config = dict(
    init_std_o=0.00937,
    decay_fraction=0.849,
    steps=12305,
)
Each number is 128 + 32 x the weight over the matrix's rms, rounded and kept within 0 to 255. Layers, rows and columns count from 0. Numbers have three digits each.

# layer 6 MLP up, 192x64, rms 0.322, rows 0-99, columns 0-63
137184140077082103068147103079149132068190133177105124144131122097110150141111154118106106106121070118129161174139090093130079030113173130105120102081140177129123130105155109088202142176118119
137102113069154136053155122062142170144104072141096132121168173215103111124145148113152064140171162095134108172127146146079154093124148086094134149189181127100127081085158172142135101144135129
127124135146126144126089153078138112143148094164132053157092150173059116126104176168091047069127150159171121096103151125137110123125161196151143111080114103113094162113106084153093120145130165
220112102074088188074112069156148089104165097120169180118131136119152142105104103138117177075150093136073150132134163150143146142114073156150115121169152143137193128071097127115144161156079150
186102186115124127130107152171149145130140068088139128149132132135135182121155105126110126112090100133129158133053128111133180187131120175108105156120176142092117145102115097114151125144150160
121117117161135162133162085142118144135084100113088144095097153137129128144110147149140118185148132120155104124159162122171129157196125077146134168047189134116075120094106127089139136130160131
135124152049118144128115148164149128140185097143112145173129124129123160063154108121138205058121126153128166085111154174097120122125109152077134140136173122156153099174176180130085158118093127
092087085125121127117145136145075155070096111182091092078089111096057072092176133163130134098166109113074191106209123111118068168148148158124144111140157114150107149135129150173135171096143086
084105173142115131132103112078067114113133164111174175150162120147176187188113151141178082156127110106080112127093119140118120167098086139144168114133122171143064113120120118106076125122126154
129120216087143150128102173124185130082135105162147127155095124107086150135121164135181172159155141128128121147097135114172147139049132107175137162092107116082175097138124135080061171098127128
098153139098130113111128120121147112065163106150142140122106127125130160161156127155161174134081122185092087123061147131126113130083192114143088092093135088186155156132175103164148139092118115
156117174121126114077078079152086180065092131145168095112099115111115167141149076138091115089077145101138155130121121102163111185132101156149151118152149178135138148058056165137125150119164165
142115162136094117202116079093107049111116146141099109173110125122126096123147111166108086089165151179206145124113105100092060117150077161121176141064107073115112168155130142148092081205069112
082166078115148132092181115119172098140140070114184153138170085155198156093116159114078148174159129131090147145144151180129125095126145144084146127161130192161150083100106120086124107151119174
135103159133155126144049110080103081111148166101113100145132103135101089122086132058086152135115116169104105177130150116114135143142111121186161129121081184144157115124077175083103101120132124
065164119143156126179105166142202129082122088134151139127147139116120114117088164142176188146134124106129144101153107100150103090085121114172162141126146114086109150178132067095140191110107100
106166170170096166109192070107126111097134132147136147056071154149157081142142112089127129138102118161126092103134162155162112118159189085145112140138146124107114087169145113116158072149159153
076057126171130165131159114113139186131158078149160130128144158155092094163154119146081125060091088105119133123112120115047099148088105186210113071123157161126166127129088138107111108177058124
114117130112100165097147125165139085080129082096099154161091097139098138104087114110120089130092082153105157122167052099125128109060134133022098110092125087142115160130100156186101112150133110
195081183160129169118127194160131157102120114067097153169153161129093110150128065146101140092102174092131102129150115141152155122051150117100128133145143155118155161120088124141166126131087135
137127157158103155138106125192083113144101102154138070180112123131112126093105120115155127109175129142152157195116159131116160133179135130085086115195126108130142137089163205178133133194134062
078144125082106142114115136118124138088139195095054129094073127115125139104136111166144129050148146099134124137141142145133159132116109149108132179101161124100169098121098179125111107087110055
142096149142149139080115123136147107145168119100088178123117083113132075091126184193143157150101170119132153181167149076178135123127071118119087069109161149160131166105111092092138138208056154
149148142141149115121149066120135103150117096195143112170087131145127133112077127102153110095054123127104187137102154172106108147128157113164141146201186107117136091122153082125118204117061133
109135088093139151113137129092178207121123139140114125101143159183131122159154131115081132092169094109121143146102096143079139164119124138225111098152120142173094081128101149105130096116118091
073183159137151147125151095115136115118167127144092146152103124117174100141138172078139075140099098163135176164136127171076130161149127135130180125131212122177158088162139159113109164131185074
124054141155153035164196143096157134123159095082162120110154117150121112100046163164105153113093145170083156121115135113079142150185133137147096044157136134147130128112090089118099082195125119
074112093082120148139118143156144155083117112159170085095140154153106113107057168134090106126181136169075127131150132158070136138171129155126122137143165130150103135157118081065169112101174133
123129169073179168173100129172162118176207089068121161076163103165124154139104140167088148129101117154102085144086111131071145097130147168117156045169159165145169122123140082133148101144092154
109133128171127130121127110127063164187116118112092117165070113090126071148162158156144102117116054129028179154094089126080174078161128180161098149165160120145111132088082114142131139085141107
124158211095132141097128164172133192094092092096123120147151126101160180131090143124120132117126105154168095157168090106162143123157084123124152074073179125158167151130136141123111106128117155
205141097151120123137105055168109157109185157104114114092107077148107104104122090145113151172141118074133153074148097097117140106053132154129139077126114148157098106145052132142164145163193191
111188130102182102170078152060149100148070144090119112154164061141172140125094156156126172130154098146102137108106173098096100116138084148161131096188115153158091130139180106127118130094130055
123083163119190147172164149158112096172096094072225170109117114105118156071158168169120203135104093083118083126160128139128163107095118147109091153121162130086092093117139150188150102085101120
153131143123134113136116126147174106087127155146171119139094104176131170102141124168130164134183192161135175111180125114190144164111110100138127138083134143173144124116150127145111057159183119
169101110154135084101165155098182185128127153117157144091097080078130138063134131150158152109141152095093078111147113171084130117114102084083142105178124152096133066123107148097091123053134097
186124115124104124145057146132126144177121102098083098144128118074132134124065152092124133155107127093062095123076102157127135136079105061116200106118156201137084141105156115156121117166113110
165126126183112161143106158103104166089182102143134144129133176173158193186113088076100097158146142141136120121141151147138130152094120141103154111117102090110103115157177146137116160148136129
111142095133120093115194130081090152111184124133061099124151177160135150106110135137082103061064172115107164159137093168091170138156212126129117166073105143111131134191105158100097082124088154
152188138087109146175103123135067117103111165106190125130159080112122173092106117136158136042164168144121172163180155106157144111133151144129164111117082118110100125149130102124192146210074079
125136122101144114113164141129162113031144110143115106106146140076095124146121095180129151080191156154141188111161083104153128104132123131101149101148171035185092146146124171145150122107163164
160147097168111149055117149098125122110139089103143118126149126110133061172123143154098154139109103069132120130109109078129139156159130118103169163094179125152127127125165099147181101062160158
102149156104107199163192123119146121126138198105093137183086118096100126105125143100166164104115200135138131113128160078123100155083122129075160094109181068111137066144113117124107114150163175
125180151091128157159118149126099136142100162167158091122118137113137118141134109081125148122123124084106163164101099152054112117146140133151177125121122119133160101153159077090158097183178051
112136149120091097106151178181129127129101134126053116154163089106117164173123158202076097072167149151131087152128123096176178112133123253116155097114125149185111165066131070177160057122098119
102076095187154136110111090117112143085078114138174133091117075217117092111135114194128169154162170161065103110176095108152098177117081136126120108119138181144127102086122147124101204098085194
100133151162138102155122080139097126176144147098145138105161106144043096130095138150116115179073174120144113128148137125119112150127164083114097138114138064075098143123140122154102154129113068
122126087129117109139125079095099118085160143133106164143187146152066141167135126117153161141114117118116114162161089177192146102115052193159156124106143097117089164228116198116171062125123152
149166096174125098207170114160150111129134134130123129157168083133131130115103141140039132141152130110148108137120161125143147151100117063121131155087157126158085125145153170117132111105109138
134195116174146132110175104125099157126118121075091118127105133105136050077136101146041093104138103172156152205127072148175125151163088136128155098092155152074145127121201154112145137094121094
133147082154118119144140119098112178177171148079088166141136101147125123141117080127148086095159144072186201127118083140103127080160087140128122161080156117142120099093118155120077134142062132
131153170117085208107114152163091111149131118168112085177156129116097127152135083139130167152098159131126169130141159135109131161093134170108105173155197107155114182152153129128075170166098058
125106086095116110180102157120073145123101153146094149142081145104066048153060154181105113100183125176135098167104074115088139155124098121125185162164181118075174116073131139052066114133092179
120116137095098189148167107123114143117149111074131111111172093152106125189112134098165135150098113135140080078128111125171129135114120119132224158146136122137212116097169139186108116153103146
093120092131157139118156146139170114109167164145113177100127134159151123117185098152146112146142154128155126127148156138136089116140174145075121092136171108092153163105068098131132145112050141
129140171123104091138146174121084111075135135116082108102163101134146097131092147118090118174136093087088118112126143076054115158117137102073141131105152183132170127122132174115105141151123146
050146117138155118103101075098199174141116144128136147133126072123125060094124131073179144147105074152135118154168131047077112122142148130132202160127147136106111088187152173092101169132073158
127096162180170104172142160177080190124077158119142117106146123152120077104135178110129123106088103174188146143142150119143030119166113131067101147130221165123146148050143104112147137136088128
135183076114083138122159175159113148187103147195180126137110146135107102168153093147117111083157128109118138187169097177095101083141164043142200101152136098147166126143133152171118079156108160
142178177155108144115145116134121103138147136127179116150199092132134096132171150113139147179071132060127114126139172162140096133117147117106193088156149132234103128093171128126080082105108144
165141131136079102180110207125118165094129136107167128171147109024115135116140141133092151135097106179177111141114120166131126173109110146086192125121110141136218118155222094128132142144136155
134117072129092116170115190134156132120132157112137181109120132111096149112120149131175119072148137105160104120160116147189114153124142172091031124097094125136188103104137117105133126112096122
076100186075190127143111125147094095161169072104178144121082125182176079115179112150131111096091077138130081153120080087123119157130102103141163157135109082124145130156135102108131175122152117
150088198168120138125096129159121119132148105109205129180110087153125117109133105105108057185193088141157165140127110136128142114127106098125216167077138110136099089169108090098142114142193174
152132115152087115160119107162145159157121097119167158080137156098121133151107103049163166092077131103121133153177113150128122143115135114119118122129130167089165143173096096087153110123166027
148059115099130159153106160107088089093123169119180137172115195170097070132151154181115128103149115101131118097105133104158130093145091151100135128098144143103086180162153114125139120142140068
152123109144127143118101087098108113163168182124130160150111201100137143141146159090127140135198095112127108179159105175101102129168112141062150144202152117149118135042223126092148137123111100
088091107087147154175219195119075159090126155165134170089130117084119158151095154156154150191117142088133129167158118157165137131132094148119128089170161184086174123112088144145049139116096079
093131032132139122098130119130106105167132097140096194108104141090196085130161151143157122140134130147093088125102116169128173108193125134139170105160156098112163046111100083130143095157163131
168151173101095176104133143172111142073108187170080192103127129183144101158147087146152170101178101133099139095077149125077115082146142125062148182149129165197098104128125104078154122121127060
118127193108108113116179136114063113194136093104138128105127117104131065163154155088136106094125096089138159146125212151107080092127128062148114111169111149116168128099158113151104084116076148
195145143140150170116123153144097118131131070155140084081129137100081125164060099054132174095088141154165117128124105121144088183140137122087185111157112152137159197143107122146135096195109152
093164125098114127087094102076104172123074144206068100091089139139116124133085160076125161164141183130152157149166157156089056148093181168125129153050099107118112163157155120096058132117115141
141069165100108139064131091133108142103105125151182168157111135091100109122136109159137120111120147108139109114160156176115151127129143147107094099156129097058130184105072054157125104177161082
147136067141220147082160146153067183127125118146154111148158086115091070121143099159126182132133104098124150098125147119135079128136102134159083116115124189113132138152070128106155179114154157
080097105106090152104089132109152122162195161078147140117099118095162118102144104153181155135074123169107100101152073159116136117133111061130122144158101090102127071197111128180137114122110082
114135152160064116115143126120095082145126125029195102097197151068058116164164136159139126111140100139126170119109091192095111118170121149143101108133167110134105223143108065135172147148108101
062166116119171117116172081070148155165142108158099119099094158120194082117140154172104108113170118099130151126109161157151154070119120126110171157165119126113094154150190061122162092152093096
170148147084134102101130114136128101111111165092185125162093092126151121116168202169114086075089096060093116128050133107161183122069128093117091110141158106147132102113123134127174097155162138
157135068140162131108113156110152163103102113143122144111089168144073169117115077143089193121159165092118197145152160147103137139164118180106106171116117095075119109088169124081095100130113130
126185171102124127088056112139122123154167101162075094152124122110055128082138092150116153111162152093111103134049187150078119134113175126151121110156104103144162128084095137147139170180172146
166137174161123130153202188173159082111170126177055136145124127089095103149125177142081156126096161065177093116134129165130148150129115160143135146152085143105124156109133150119109109107073103
132187141142135130074143110132123114132171100180103164113114086130106192142184117107132165176167170088117119169138121085142073114157140126084135160145137144092105131145074157147114061128139128
172082140077098116161132116151092086080133060114174135124160209124162109162123106112153133178101170121148068097133103115129121219154128153134090116124132113117176107196082174109130162169110167
144136117102102198137179133100135147139127147070108106192103109128100124194146146140133133152196069104138098187109123070085165086149153167156162114074127127208090143141121109108091144073170094
135076147107076092127161101180121132129180142122094191207083151195137099188144138092161066165120091112152185128118126124118117144139171142156103151111109132137140132180107128080098127132147169
126114127076084102066105139094148171143147156124135119150082101162142135119088139167092156137137095128060099069110131090142111162137148101028131124127136117145118081149151166102144144105184155
152137140126082078110150127171115129116127114219094110118085132113157128078081132110150111167094182104105111104102147190210168065115091108134132178141109131148127179168142075076154161150108133
154088044116131135145132197126124115116128133196154181125150127130108161152164091168119121162153069228178121131136141098188154083125154116169133127116125125144070168087129090098146115081151141
152110131131109157065148202097140144105168092195083141110120080116145130113119153132111157122149101108110206146165077181146162142108184109107071079135137119165128097146108130135071125095086102
109133152125110178105036139106161095088084144136141047138115178096128149119107131106113199126167105193178121116106117102129155076148134057162077114177127134061159103075180093145111128122162175
110168125134118080178103157166150108159075132101137149100078127148118134101136157125132133124117142151135128122124187088187074147136157159128149132142168055080097173155135124175050097149119090
085145116171146081132113135120212132117097105097175109115140159154134122127140088150165152099179125116145113124113222066130098145111086153189055143135143117114131104153060057132117110150118076
163167096135082113138075167103137133171124063087125068123130128122147158088093129120107122126138180094122164171043126082132152199107131152176135162182141173102120134184154125125163117134109118
064156112092138083116113138133122128126139122233193090167099160110166133137151153138143099133213173039166158170111116110142125143092157153143126113123152168125075159082130118207124103097134087
100121137144120112138085117131094120138192154146145141104157074171127165153154127126132120170157146106099116177135101095189147107144069209121102144083137149164162110095096115122154109068160070
151077147106081142125208142145098169173116088149087120128127104130104087105232136135099089131173162150130076161120083129108114098129156083157185104080088102119153144169091083061144105165139088
156188069126077111123159113174140085179049102137152132137123121115118126114092110157108132146094124157064094100120090107095141139135098159158127066110130117093098147141084141096126093171107159
141091133141089129166124171104124117125094115120142104102111111099133131107077122162138128152150190067106187140134132170112184206137140081059122108128098123112095080224198168115088139169080061
141127110133167110104112121114120125145129149125118116088074117098094156128086107117157111138138084116119156150146142123132138104140114138140094127154132193135119076132150122079102099153079139